Part of a small language model's weights: MLP 1024 SiLU.
Each number is 500 + 25 x the weight over its row's rms, rounded and kept within 0 to 999. Layers, rows and columns count from 0. Numbers have three digits each. The size before them is the row's rms in percent of the matrix's.

# layer 10 MLP up, 1024x256, rms 0.108, rows 528-741, columns 0-63
104:426497440529501510476474475497447499473500522528491505499538541511540440492549477511497479533486508485489520503504467489488495499528492502482502525481486498483519477493507518556508503531486496
101:509478510499505505489485515500499510472492520524523513530475493505498517488545512497510493481504475541482474536529445488498517506493489538437514497481480445491536515507481499440492505463484506
095:477529517502561522510482513511496528531474524513536516507452506490513503488450534499491540483488492482462525518398483518502487504535472537502537478499490509487458519496468521507500490470480464
111:482493497487463507488487478458508531499460513552509507524509485498518482483513464491481568520489472486462490508473456513515518536542474484493520510527529500472511507448466482500540485521504495
092:483533443520557533500510474506518530454494483467529515482516479486506528517509509508465541503479506505487523467530476482511513513479486497499519516422535521496480462504484493513526526489508499
104:488485487509484481500493500477505504490492545510485494495496505539513462481491466505505486507487515520472499487492482488507499509520514534518519473478454445480532522518470500546504499476467489
104:486541475513512548525489497511519548519502504467547485486483491492499485464468481486513528528473500565472496492541463483474468544536531507488515459502554500488487457471448478471514464478530528
095:501440539497481504485511511483476488525526508497513517577506507476523505491537460567508492520497474499518486476548482549474489533489540546468533501500496544497504528492488509521482470472499500
099:518548526526520481499523524486487507469472523489521475532506524505507522510505518489510537526491440475482451457487483467528493529511533484501480487532512504490497459495510512533521495542489486
102:464554534487517470490496462493471525509463483534481479476485468499511479499505510511465516534512504513480504520452490517463512515486486524499520505511535481509509531528504536467523491505444527
092:485465436513469509466513493499445501497499489508521541523498459487501495481505491509515508505457536540535555496513483479473469508508477497537492493534529513535495529486474510505518541501480478
101:461486477520508505506509455520513544532508481539486494546514497515494497522550476500472499494476470495517479505492486482519489492499490499497527538505533516512545522504486502495519547515475521
103:506511500514519485502431469437518495516446524495506514558511553530486491506536483486484496494512507482513469500495463506530490560507515512468526485445498495537541442497516454492503536497450540
096:493519479496487544536501510506520518471507520524544492533452500515483504503495520490491496525469483480491521485533489498471453495508491489486529456550499537459507479481485504532515474501508534
099:493580468527508475484499503539499515466485504521505481527489512534474442538506524466521516502489515492492488496475469494517445463487539518510507496479424484508490496501537500455510489502478507
105:512526513525539562515495477469485524517499511501474493535465518514504497482512481505531452530498514470538544470499511484485504504521475479501499485508513527547529525443517489466455525498486460
097:487558479483470503493450484506492504457461489552498486514496532493542475476448525499489497492482485473500546463479486463497520546493514478500482506520478549520484455495526497519520512523466517
102:485565518518474509526522502507478521475513503536509456494497528529499497442521512493517514530494442459504487529484504482531528527539482504465486498479478489495514540523524465519481500519479493
094:460508492483505512497493451477517509528493524527475529494527449505577521485433455529503481506476510504477525528498490488495493536505494480503511537477492556477513478518460534505507497508481530
102:458528484527494507511557518505486509492517487505483518500510521531504489504522536517465534510497480562476537514496482471499521490472504502459478496504504492505504546437507485537535480514503521
099:497553509530508490507504500543497513480486513540485500513463540545446450522529516498504521487508480534501474518480471461479509473486549510465563506499449506516494467496493482481481483516499553
098:540491506509503529502529473507496545484503524506519496521518536484457489523469478521473556506479506460560539463466507506480467529503472518507495513507466540527500475505511448519547467497495476
104:521497489503494528519475494466459532458531492510544537544475531525498467490495526495513493530489474470486450492492449515472482495480497473456471482487517519494504481515484500536554478514468535
107:483514471528508513498528506483496512473504499498555489472500499533502487446482490529504526521472425490503530465466507505504506493469514494469508482519513525484498520522521502492494480518503530
095:499536514508458469498520491521491526546493512506483476540457535527531515523507506494491507515476509483526495509467469515538530545479550496519486508489494509514480501523466490488546517488468493
091:481509491489494513492462537465481496457520522512513481497490493509510448516464480541478516473488451490545538463487459539491483510488482489508550520497507486503526451521510500566489496487513502
088:492521509501474506514478503502506489517524473525526459512500511533525483505494499475493538522496469497504469497496489547505523529490537538506457479482449508455500537514471509469496529485466471
097:474493488493498534488507541479519482509507509504505498503448510515548474473529520481473520522491507507516497540488459515532491478497526533505520564510499464512507456497522512508490496521531505
111:438532462562515522497503500523487520493503501498556517488496476544489473489490512489497559506488475508490466484488486497524522535475467461478481531488476498474500503509502472470529490508497483
107:466514515509541509494502485517496523484492515544518475508531522491484502502474480507528512566490477439482494490475524532488513531474480466526485478509499510486478525474484489519497484465524519
095:473522457546476520511522494516489491477523544530529479495553512519481478510504526535504535512494461482485517502513476482493481508528460518468535510495502486476491492505477484445524494554491509
107:482529478503530498469491497467478530488470510526570489480531529547464528441506498492523516536475495489551500439491477482502474487502501474461440464484448507513511519504543473495534505514514508
108:519513509477503556526517526491540534423518521468523529538518514488538512528513488510420522503474485535518533483518509502478420522547440491494511475521468508503475433479484511514485496508470501
101:501476496509554507509488520521508500476514520449514515486502556488515471482484463533504511504473455526469483480457487481519506522473522543493501476522479468483494493515507490462516507496492524
091:483479474478492503518504497486499528515556468500515497502499513482507476489511502555510511537475493507541548471519520546448469502520509495513499472508505542503521506513476510529475515511502509
091:508534499549517507492492456488468518477484530514519504500451491534491526445500535562493513468489518512523464515531494507481472540474469512515506504515472485490512506525511532528478521489493512
091:491495482493523515509531496515500508490503513498507502497520509515458474451470489516469531499516488469527515498475517518462498480532501506518487530475514474475557525505530491528473518502513496
106:448513482519504481517499452507512499506496511512501538512531531540538489442518489516499499513467469506492534494515470534520507484502524446529471492523550510501545489526487548503524479489542487
104:491541490496525493507492480500487502533497516506467516532522466486487458484502490482507538522448514472499499498478464516524534538518494558503497544484453498440522518501501482503505536521504489
103:518496487534513473450519456524441495498514537565570433483465516530481496508477504487505523515507526518472492504449507503531488497550499503494523553496487491482477553503475518479507528483515490
091:522525455501543537524443494508542556468512511500503498486497535491445481473505488466518532486464493515512538478506444479489497481482479493490508506495488493536515497475528497491494479475504477
112:509543469541520494482487515492499575484524521516514503527495484539450497454481510531508532513517466491520492460490469504497494483467488511462502531514466502546491460467491493529488509517492520
099:439508482506532486501482493476526552508512548485479524477516521509519499498510495532467492502507508494486488508491510517451508540515458491451528507502509515506535543505488498506458475468514493
095:495485472474563499449481503479516542501488504510524533498519514526529466489488466489485494524451511551558482501486526492480503479522508473494460522489502498539536498463521514499478500458512529
106:472532473493498494428489510515487524512483505496546492519476480493527493471468472518479555530512523516512472505500494468520461537499482526502507532499492522498497471492516508464488487496519526
091:500524464544511517530485480517469534451497484524536542470520487551475542540479541488493492507488496504508484473492482485506488456472517520474561490494531459470501495497451517479510488529510509
100:481500480536490482506458441506524501536489509534558477503422486485482525489509469474517507513509493510494498513454462519472499499516518502469539504519501487507495503491499519492501569511487480
101:487524510520481500518511489506535520501510518476485491558529481509534503455521499532422530532498465462548462483494495476505476480516528481515474506481502471453534490481530487497490461504472496
095:458526484533503507491519522518507507556494498509533545476475522515546487511459539487508524518497488498501491510450512495525498480498453476454506517483488512471486454501476484488521505467481530
095:465511492505496507470448496510471497536504494468512468494496538478472445482530515502527543497488522484489515486508470497486454522512505496437490506478494499481499500500551477512506514524536486
105:505522470544551483496489480499489529491516501481545496496482484521482516437438459517498581544481459470491468480528485514513468552502471507530458470461486508457505531502516487499529505466510544
099:461532495505497537490509472479470496550476495525554482510467548476483509544504492477521480498498460497504555493494509515507532528498457540471491509493481526520481449486487556511515528489485528
093:494481496481485480503490413519458466473509498488518557537515541560475522478530503514514499502483478513506525494498487461518458532482514490525489455475488504498493510501532526484488498499509498
104:499511513506502524481491495493473499455482559515502495536434485516508495503464475507489529500481516569526527468500490516464527485489519455507503497487477506464516477497538461534497514516511496
103:501564472512512508444527488548465520474488491486509482513505502540508508460495492490487503524479483499479439488478472458516527535509507518515500506504506510495519448502450484445500503544439510
095:452539488469499499509510516527489492531556529483515512486476505496516479509528497522480555504494492521516510498513472501480488462468504503471500512490500484499513458479539485483486488556503570
101:469504502515525514484460469507506499480456538499505490515515528470504496523508487484421475503478486516554473499505493496503500513499545484478502489512519521519499465474554494533510498528504519
084:478467507523499505517486501468504507455528507502546477478502525540518486514506469531470506497482495529560538540479473529498496459493498474495517546449497512512501520497489496501475530496517512
106:471500514510508483501508538453526500491481507492509489512515512536505467464474480525494545515478529531505543491505483479540470549535492485505443493479482499485563527463502480464510494510473495
092:503485482497521505486477461440522527494506540526520518487532496476524452559519506476488526493500492466506481460450501509491543499537440508499498561547455525484501504507519509510498452516478511
101:493514459536482522480484513490510540429493524489524566509488522516525506485519480468542482509500512513467520492470472506499519492511462523478525483528526492538517474496502475467513498515525485
104:522539534493521512495544522460475505541487478517514516574490498481494509508498506520488492516495499503515516461491505504469488518461552479505461513469492494533483514484515522502511543524508516
108:505515460545488511434469511472509555491499528481505550501494523477513501460494493502540482562514515502554529525492485488470527494540456544484540497485517474497548497455514551470493519507515520
096:485519489534485532486436459522516516507500501488529505498509493499504536545500526513525491509489488516475539495507479486494516490527472539505493488550475453537515495486471483460477461487486503
108:481503482482500496475509484493459530534477539511531503494511535481484490520531482516452454550494431469487468516514497497536462481474504449503530500474542514506547492480453538529499498531543496
097:492501525497513492488502498514501498537493497512503502517472485463517502516507527507447479493515511528535502535492491521516469484470496496492472497481497500518468466486509552466509531495484496
107:515536502523549527469541499492443483531477517471533484483490472475458503520499475528471478522502519498545495511461524495491468502493500504496497513485508472481541512441501474497497487483533504
107:467535490526539475478521492502501504535488505531502513490475477521476480463484517511506522552505508504526492487477499527525503473498475489522479452471536492441521514471499522443505505476504507
106:468494516496510512498489462498484524483534514486515472501488527509520512513454489554480467504498466481500460489468491471448461500525495483526525465503481471521512473513522526464474520513504493
104:518485452484509525474496438521537521500506519466512514495479530486526501498460519515432520501482510507546527520476476486544513509508483514536483506523482508489543487490478525501532537503503485
098:511499476507500520467505503475456520533489515497496504505483569479489466546526515493527509502487446435535461488518517478565484509506515521509490511516463516510492473491488496526490529524480521
094:468541504481496494496536516470485483536426488487523468497501486504479500509475500492519494517519524526552508515518502477545471523462535500496507525500479492483477478455497489491526494537475525
103:497494482486472488506522503521477564503480555521558450517501505551486521525481519493514550500480479536518536521518526550439509505494522475494514448490551530456495455491516509463488495510480445
099:533526538523509519493531491533508516472486526504490502456435477502450512460472485491505481520491462543510504513525459464473534541504500476487493502429483479496493497469532485523536499466470475
122:473554503496509502515462506518452510499515490525502460529503484521492461496491470491479496521486481548507502500446461542466509526490516510514510525526512446464525488502498504512530509520486530
093:511479490484488495480507525491472486467512516486507443500508534503484501524503518522457460492507544496505492490512473508477523537511469490500510503503514435468492497510539504505525499463471516
092:486527515495549522500487475493513502509473515472503498551522449512521495497462475496500517551498489461493482515460533483530504510502520536492502522487523518517522512490508513448527457499443508
102:477498479495509497477543473495483484497513528517520494495485499502506504567549534543528484508471492527546486505470526487500491499489533500500481549491534502476533492454517525477479485479513494
095:508516529469488514521505460507465524548481497560487503513474471548481488463552460489516478537442461461507441483530471542527525498517510489502528504538488458497478490544466473466502534527525511
085:496478469524467520483474472474530534495475524498518503539546499505521500505497527500518493485421515480500524504534481491443466493521469508503476463504448525483503502515521486498514512516525477
098:508517460546477471531529474475495509486469516499490491516496516515507500467497495490507534502477494460497511504445468499485513477503463553490495483488489482480481471514529517515535500555515515
094:485496503539525530455533513492493496494491504488525545473482535504508433529524498528509497509465458503453500514503550537532469548481490521505472495507473489506470493496498530559492454526455529
090:505492506530460516478494485481519539496467501504458492485522525535425502487541521518518511496494468496520482497481482462482537484486514523476486528469499468520510478490450465475499475478494440
089:510492488522501515492479487462478522515512494537495470506500523498497479506540457508470493491463529514498516501495490504487504478548547510487580523464503513494543517498491502505504501519545505
089:481492452492516506496535461470506490462515464513479519557508491508505511481526470508470498513446497540536546491520502489513497473536541537509491504513517496510492522475528523496496530487464518
100:470516508484525510500526534491515526496486487501481521515474537484491488478452435496471504526499545531557514490473483489510478490570485509495507499540461511506529458473525456522523500448490543
098:472542485523532525485516464530518542493467502442503553484439487509483527458477473487487556504487535529555516507489497492480486472511526518495515554478491451488520513510502489531490540477508492
111:483513508503487496525522448530502510502505510520498496521460557541476508501475474475475535500491502511492552473472513473493449478524515497451498477522501506524516509499518494516487552463458525
097:511513500506503555484522502519504522483512506490526486522495477507508491509487513528431516537492476522445516480529499482487515531508489514513472470438440496458502451496512495481535491519491542
104:503500455547510518478488483497494493493513489539496474491473507521494469481498494467478541524501463472514501528476449479513492481523498512499508479471492495526509527471451469501480499465489560
113:497514448460556552480521521514509531520495522505527506484484485496516496488511505499496476521504520486456543474528482485497500540512503494495510492511494471500494506508514537507527512553480507
101:525528477527490535489481490504522492525491541495492502528519490552512528501491492506494508522495508507503541514473465524480477498515514481532467477513479473480529482499523474536511519504477493
099:476507492488527499507493516490469538532490497469530486464473497454482508546510514553500473509499485473494512505508514504578503506503569484498508549490449496520511479496532558486505515563497499
092:489505475476494505512510509517484547479512490470540500565512539482525488499487521497477484492487493515445502460511459467450482518549462510511531482504480473508451484507463578460491462492500505
099:499520489539488542424524521522474489500484497501489533532524522518555462492519526521490493503444523500545510514493493483521494488508478519508473516517488491512495537442463478493468502456461484
095:486511504494561537470516478520495507500481502526509484474527532551457499525478489485460478551510500511515499548503540500497487510515505485499530514550478468529525487520491512498476501491502493
095:513464488481545530485484511506518544484499555464501535510485507524472478478469519478493501504533483531514541496493523527479489510527510510450504493504473542486533462507458508541531481495494490
086:509530500523537556490482440475497512504486478494519489488523467508458468522446501493533494494498496471535488474472483529496493421525526495472510500504490475528489471518499498525555557484524518
089:476550478514554531454481503480514484517491494530482561462529486488481499509508522515483505523512477481443516501482496506513511528493506485475513494492531521482488489495440496479461504486516476
095:495508499473512515485500427485467500478538511521499465548487499549479485524508466530442486501509500500465541487458508469467508481533494473487480471510470504504498445496510548501558478518473481
107:523502491506520473464531486521518550537513523472543493506507461517504473483537481505478542504487500481496510488476521533489478517466531516485469522502475497463535518495503485468518450512483534
102:503486495490542521508534493514467530474521540494483428497516502489498500478482455527524512527491496484494554429473513475483483496486472529500529521452499492455520505460492502526477488468524502
101:490528514518502508494517529554475513514518508523506454546496474480504467498497476496459551504491472530512497486479501530472488488484496466526532531481501506490507493517565510503530460509445535
103:503521478506480519521518561503522505508481552503516486521459535483509503468470475480511530518508487528498500471485451421532481506517493558477446549470491502487488464459501478500494498490499524
106:467547499529492516509531508518489485475521492535537504463501507549464449476480482539465528520488488517466486475509514486521479568517490540478495512492495531506538525491482467496498496531514531
100:478476478524504568496507475493535488533476519484523480529523549525500485492501516508510509502499506549516504492446429479479486468501493500477469472476536510475485512509525497487496516503535549
100:485485480505541487513547487502514513489495513503532507485444470491484475478506494492493498508486493516473529495478504506516468507518474530521504547480483569525512515482458478512572508509549527
101:502513493522477488478457512538453531459517504524535495484502539528486477454545507529485497511501480499489493513491479517468521476464498549433499520495470484518467484505479482498486493552525526
104:461511487488507501480469494449508522511495509506509460499509538469501503472522483546502469528522476517502495520502509458512422487482519484494496511496469514531525479432472491498525493494476488
110:451529520473488494473461501469506520492495483476555520512473482517518520506546457524497526523504503520559554499518465537511441504480500487481514540526495483495592486504528552519487490517502478
104:525500536523512531454502526523483503489531521487518460500476522509462521510456504537492486533530476512486552492478490521503498516485537508506539511481514473511517539472470506522501512536432437
109:502518459496567497494531501484475528481465504521502510519501448499462502503495522516485488526467455468491527503487505464517475519520501463495503512513483483504493516467480517470535495500500502
096:471515521471484476453533477467478521520473501519509489502495474500505496488500528512516518497489521506584514452519494529507473540454494502524568501499495520469486495501531501484499473508499483
095:510520480536479488512497519522493532543497480527540527533525491508503451512512516522488534504466490506468484519493432479480523541538483506486484519489463474499538526529550502491525546522482519
101:510528553487509526517484502450449490552469502484489462531485518500500511521524524507501490521500482516499493480493514477499548502526521503498518459451477532536493487448509483516508477513482469
105:486549489508472499488449503477482510465501510518523509471486513500507451493507513462480492500474498467503483504472461509515471503478483509500548487459468467529497461512548506506540506498503542
101:466511514526506527552496507483533501524497515499506472474490481526475521506458498516514473511453482475531477479514468468493458512463504475466540478484498486482504521487527477486499508521468510
097:542518475490498533510497531491507525529530495500511493518478467522492528497448459521463506546485469490475519511460511515524512481481528522467473454497489521482529488501517461489497554478493485
104:504606482520514544483518506521542526508486507487505462536509492510501490498486488488507506544516469501468529490490488554495526509441541487480480488485468529496522492470503464470498478486472518
102:513511535478467518526487460494511527540484515548506505508452484521464507458461541484504525489486486474493499452473508522549517497484528469456526442483525486490510477471513482491510485554461532
108:489537505490480494495476525510519525508491508510521463514481525540506496512482530505464479508503503501484513506501459489487487538517496465531530534503498497470494483459514466507502471559474474
101:503529496519502530511514473498501507530503507512509493525498504527488484517512520508476522504480514520459502513505466496508472505486485510500514491539501493467511492499539544528483486548557494
104:469537448505436512470531531487503540521494519463527485471505522517514467456480477490466490525515503488529527548475492481507493510527495510489494563479505527473499512484535503462483512509458546
095:481527510466485504481501511522465545503484474483500482506573488524536471489533477542494545530478471477536511451461524498473479519491481523485510476470492511448472523497475492559521487548488507
101:455489511493556513505445498528482519469480512505477495540518494518509493475493494483455522530517532508507496465481485506537466540521498499535527426469506494457539450445480502509506500458497515
098:520504512509512569514484493508517492539527506560524477508483523528489495519511480472517497529478499538515537457482511516480483497489486531469518505507522504469466479486497461537486537488450475
104:540503522499516534519544490459489498476472509524532493545524521538531476513489523493516509492495505480529514503504481477509468499510475542487461500474533506473524469505508501526533524508461512
105:490472493514517506508513471524466508552517525540485524477456481498529510463453493481437510526471532516521478518471474512517523503515483502514481497514459486541526559516528530471480514548510507
102:487509480520533501442513508482477519469510509535502484496526482540461464472470456485453548558465474528499515457511487535475485517490491479524495490454514444492504486510547527508463525493474516
106:479511471529502489491494480461551523520505541518501533468528484511476494443504443499476480520486473502476498524486504498519501460504512466475519499498528482463519481488479470489471505469487500
098:506479526575510486507510487548457512485488519492492510509507468502496496500449511491516504516521501492499522488475435495486506517486482512474502496487532522469487517469503502485505536492508531
099:519488510505466502540507525548425513494517511545514468525468524509512499528512535557478501531513471501516504477509485504479502517545508498494516454463495540488477511526469532497507474484512495
098:505527486533545509485482453522496515487495497520513490508481503518463496457460544554455548527469495502523490494479485439516528533464511548525538457446497489477504494511517464504484504503499508
102:445531425508492527456539519491438471429495519501496517515532537530476438470506514483475463503485495518489548474507491520486455504515506512524485458513494485489520486509518534527521507505513506
097:488494501504549491521499484502499476500499498470501458510493508545535484480490482552440514496504497481479495476446509481510477524511516530556494504528469551520475492489499472479493485517507495
085:457535465533449484465521487521477537476523554510518477496492500537483474455514495521496468491486499510456529494518470450506522508487478496524531512429484489504497522486534535501505460507491473
099:531522463531476527479485468528499519510507491522518499536523504519498481497540504511507455545501521529504512536486459460508517489495463458498480479463534543479521510500537480455511480548512509
098:514537481515470464503486503457470498477500462546544509493502548532490456531497517510447490526433495491497503512475479460522476507496505484450483519498510500540478502475511527504502502522540546
101:496483498493511494488491486504478511512482503505532502511491520519508541490512447502478497531470476536483465505506510490515472528491472526516528506504445498526481507476567522556489514526465517
095:511531499550477487496554531513496500474509524513526492508538547553497477481499501549475544491491474522499530508488461493513495536501501495491481542481493456519512491515473509534462539514491545
107:455524476496532486493501499497481529504499529512516463485510489513508505516520487514505543520500459480453499512470519440523541509497454486506550525475486463502524451473511521502489500528476500
104:455512466514489532492524496525475522473452556531528475531500492545545535473558475476457516504474533510495475483520486499472482525537531485523497469518509497514505512518521521473489480518503521
103:462506484501503495518469514516482537487488507545509491526492512512494505515472518472464508498514494517519545479435534469495499496556513527505472477512457485470514512514519512527485483421526481
096:507527482543452512494481507520461534509468498496515461533518499519469474468486517493478531503482466481517547503493477560498513524515501527533522495437474481483494471493509487462544494519504500
098:502510451492505482527552513503487558491478504522500518485502512506487451506536487467506499492485484496443493516459488499539509516473485512512485518494493497514519503501461479491532535540516527
107:491498511516495498492515487493489490513522512531472516500473512489509488534507488544445471515520488503509527499543489486489488537555520481469497494513505529499513448458573512501505507489490554
099:485455485484525513481494496530447528497515550518506545501446540518499520461530491460495526512480484569488480520518483500484494540500502487473500498497509497434504509515515525474462531493495479
091:487531453535501507483487475528492515508487510518537540497548496507523495431511540457477522506488472509461517489491483561470504521495501475513464478506475537477508497495506488474541505528512479
098:517505451532455477508495511475455517476519499509488512565518467520522515468489462518490488523478519527463500520472489534513538519482514487467471518512497495526485526449507547463504499507442524
104:457517487485531512452479512435442526502489517499453515484516498518513505487499516471489515543477487463573497487424517515492444477494519496481480490493550481520530521466515503538499464505499487
096:469501487504501486455496502497456517482499540466573515487519487495518457487537488479483495507461498501492485519497521482547513557501522527464512543490508478455521512543512520478511478508526486
108:498477493490517503501531512540472504538459516522508476548489510517516478504482458524466508500484507538483487435453487509464503475507492512466549496548515567500494453522470494515517461521536512
115:499530484480511487488506501526498534468523516477483486480519503525479477530531494519443493522498512529471554524465498506484440494489509530499502502504532522479517495467460515515476468484495488
089:527534502524516541525507492533510499481516493556479530463507505502471451492527476545476490507476509497498472473474498495522518513506532556509481525519518474536537500501528503495505511480492499
091:475513463503487511477506440504457499473501478524509488529488512501516455493535512501482527495518527477501485495473459497481508516470511541494551509520440481511543527529502524463470476498490533
095:446467513496498499464487535503505535542500497501533440504483511513511503498513507475485505494490483523562536545472479546502471550479479489456502474499505536515488510517468493510521466473480482
098:499512507516449481479490504511516516509527498494565502518493506520498467492511527523521532504505455551535502516440444506454488465526487479467491480465499469452513490527463466512499510506530511
107:484520442485495509532535533464525506496485499536508483485546485521486501481508471469515540503465480506488451515479474458481482484472467500451547509489491506519498496484457511489502506504502567
100:487505507530521505499520441528429524520501533522458479481514502516518505484472474492484498500494479520482511486543518478486523514521495490500516515501514494461520489493478502504537459485475488
103:477488542519480503493506455463478499528470516499524526502488509489522512511523514531475509509515474472486457451497476517528534476480544491479477473547506563525476484455474512530519464562533486
097:526534453501555555513482474475488531503500524513468488486503508508525467491499497510462492489471502510480513497464469481522507487482527469492502520457487446509529521511498535509527479483514518
105:496501513500502509528493514481494489446488525488490483520532521503547529504482510515458491521462475487553513447479512479529496469489489511478536466498472468523495519448487482493529497500506551
099:454482476487544492485504517476491531453494485506525518519505511520527525513512495497463488513514492509519489488521536500520473524540523518479524485519516494482467524425520503471474495540531513
098:516478479514520522506500535483512495445508521488512532515456515535526451493488486482510477512513509486471539460497516530506466476528507485473520514550505537455490486459481504492527506484523542
094:503515495497498481492439510520502511539519502493511491528521554496470524507498537509542503490483475491499474463483447531464470461485516513485518491492491499507528468531488490500540542530504503
091:502494466515489519505514454464516527482480470499491514513493481506462479476548472524484531502465475511505496490483460536480481511553510543523503463455548495520547475521522463559537516459479525
098:486496471490540516514516480455472518500484536507558499511476493576499499476504516528495518515486481544520492566478537471514480469550485495501482511502513528540537544537515491507487499488500521
087:452517526479506518508479473460537514541463498499483470494511512510537482503463507474497504525489499500516480451480457472487494538576471501462528491497512521490453478476509491522528499510511467
099:500507511536535520500517515514488487482507515491494532478493522527480476499521493516433556522473480509506486518470521497509490476519498498463475536493477463518490487499481459496492504505519537
089:506492489543492523517493480552526510494494524479508498520511533521514450447538489510484558471478452544506523487504468488540483500496486535515482514491506492492496512482521521475519513490533478
103:529502485492552516471525428497450499495503531544481474491522512510446476447506467500488483530465451471474475460502496497508531520474476505495542475485504517448472536449508483528495491513491523
096:499572502511515478510481514517527483458516493552529495494507512509507428495500515514530486509487509487485530517493442491513505509499502530421524504486452489503506499519523514483485465516500502
101:510495483533496543507461471526505552483532526519506507507501542572450459445503512491488446491521502502492495497490489494512499474508462464477501513493499476495564523490458481485491500491493487
105:492501499469501505503501478459424489517511529553498524500489504508521461498533533504517482502458492490515514503519476557529477560483479466524480485537494524515499474482513542516483481542482540
098:499497495495502499470502529486482509486457497494473502502523487505511495494486484514517497512481467528484507492502501515522528528491515493474497510525542528469517519475502497491520493499539515
101:466529521490519504514506461507489510507502504504489444526528501526475506449459504501472470538510506460507551488487499493470475507481505531512476459477529518517484500506513475526537523467539552
101:496556490493459494480534500539501517498487503493513488492521516547485451474491494496451474521459459491503489531481489466499508563493572502473500481500481539540459497506529503476513519552483510
097:464563481487492484488531515514511494450505519515551491486476542524497522541550487548497534498478490564504471521513489493535496513470510517471551529477475538481538454463507490472510527497494546
103:472486495483474499504520504520507512470481486523490508506482511502493442505512483538471498518502509573574495513527490475534500474478504459485527472497521515540561495476509525538537486527509509
102:475490440515552492492491464507549528476488521441498508515483470503516525509477487516460501507475519548491519510465494483483457516512502492523464506506515519495503516474484516459529496496510502
101:485506459505456514481445512487496496475480496493528529510534512546484450495521493478536488505440489475522504490501479556520499491513482544480487522501522510473482510528472546457537523494533470
090:507480498488540526509485522553515520491506520496482490503496498509509509486500461519489536515528515495492484511527532512486526527472504513494494463491516501461449532482505530510533473484462501
105:501488482522527524504536460492518534488492544490510498500473477512511465511524484557523555512497467467504508493520504509455538540488452483497465486548518493467492483499526530488527464507510498
102:503492490503541508492496476458491510463522506556500484500507494492492505449500504493492485514471489500536498437542488516514512514511471487516498505514469511500499503459482528488494498519529495
106:453505497518504505505450473421484511484462519500494472512529543470528479495438507486490504516488549468524551492459487517489435510516461517528547491533480526500502462520510507552522513487493503
105:496488485509498497457493527446495510500470549476519477502479521519473455526524440509537496494498483481478519502480481491533518497537530510495555479506552504508488492447491510477509539532521525
101:475462521518521501448507507509484503512470563471492495548480531509464485463518511481516515501509492491534486500507482507506532465539531570461495493504463506456490518494477457517513480492521515
101:520513466535522497499500497474500507495486498522511521539537540528498463447503483513504498527465482467517468504483497487512534475498443481485496485438470508446497551487497528497546480491522506
086:490517491495535535525536470529495509463508504477550503516467511493496502482503501459495549497457487547481480506510471503498524448521517513516532488510477533466518494516480508500532542455499462
095:480545465514560504463500466443495518499486524518527481544485508493491518474472535492534542506504527487513549511495520532469510491456536490441494521483469497487504515520472478512500456491496490
102:527516517476502540501531474494507509435501540544491455462509521524489503500497507510485501502511486528500491456486501487488541493504508464486489478522459478455482479470500462493479524505457498
088:525515508514502522462526489497517518487528508501506476496523471516504542472505517515431470512517524548545491489483514522450503508487479535478531452442502497537484540496484498499516509554486484
097:490507529514499487494521516481472498465440521526520518497468517520510524508496519499489493487449455478507494500500528489526432480487506489470471559525518514489505495463490493488514499509513520
103:480495484474561501527440442481480530555503560517497463499499491469468514522526463506522493507484496515529495493475506518477514495522466495464458570511528491471504475512515484492494492503473518
095:502534518480473478466525521481503530442514474539508531514518514489474471507516523489531485516474508470540496471521508501496518507445495542515499526504491473485531517509548550479488503516494471
090:485520490533527528507497480514536481509509505492519497531484474485496466464501479509485484516467473529505527480515458523442474496494491547468483528489499504475506506520512455551495544514498525
095:509504534457531527550506543494502509533510542520454482500469518491470466494517506532521518499477529515523531453500498487497524492490499503537491480458477458485515461447492517527443498460490502
109:446565458482490492461493495506490531488491480526489474487498533536500439511483505463481494539475450551540522490516505575516483485477490512483482501511496539488522501502507505553520532527476492
094:497518520497518473472484474482488494512497515456508502515464470459507525481466525516458488514498508492484539499481506527464533514503486487539516558516454516461468505488493525483521544483526475
102:456514497532494494467474519472496548510503510502518462510533480518492489490498463505522542510492458541555509486499467497488488524484489469493467477482492481530566520506489526471510493496498502
105:511555530503509457498527484482497482516519507529507475535491466493525511507485498460489503559489485504478490477482521504536529561524523501503490506470469512514518509466502460518515535538478529
103:507518507501475511482452442483491475468463510470508476519535480535466517477484491503512513513465516486505496500515442495529496511518461535521512503503473487480489510507468496475541525518471489
110:477511485488510533504507537473515497497510475492531503501499506517495489494506530522488517530498523497549461480497496539518519530519517483461510518487533474503528515491494528466519532509467474
106:472513483506481510519492489495528488460518469521515477505480501531554472531485490520501510542502454521521500504529457482434454496503482517455507523533494487491498500486458490504525541478527510
098:515479493495513509495513488481381485509491516537540450521501483468499504500472502484479468507483498509448541514528510520479483499518501484501491484477469477468483524513480515513496538540502521
106:482525493494547493519520484488476509467521509518501515478487526550503470525511519481531481523501485503499495482471505480514479471518495504483568496505523500510492518499499515516491461518521508
099:476527466536548493430509513534482516442483501496508514494478511529512466424483474462467494499477496455511510505496511541477512547464500481495519512475494488481486558512536507476510492482475510
095:511533519471489497504506533494450520481497511529456503536507539498515512518512496488505531532485516542482493497488503489534510470478490497498509521525505530462505540517496533489518455545433491
106:451503503485495496476483488476480500507472476509541504508493493491494538475481505515494525514483460481480462506504503517481469560477506488495475521500499493470518492486505513462485525525520548
103:486528519546460527444515534488473494465494514474529480495478461500550518509517489542446517523473483546542487495509493477459478553520476519507551505512519522473517469445522560475507498475519497
098:525541443542515499472516492524478514514478485530517476479540507555470446465503475499488486536455496478509522516471502455505497498482521492521499521500529483512521472503469442478536523495507537
092:506516521539504508489490511459464506518472488512502483529490490530463532470513511536475467511525516496501534518496493459510486508526508527491492527496498501468484470475462482483501466528486500
105:490555461518509499496566505463481533477506464534481464501516504526490488498433536491484483537516524501498509493448504510513456541486523513461500509479524489481496496502496502551532490478461510
105:517502477510480517485524509521468508520476500496521490552480495497537476489444485505466486500468507484491485471480492486519450523527493499480482509494450539527477485496519512560493509482486525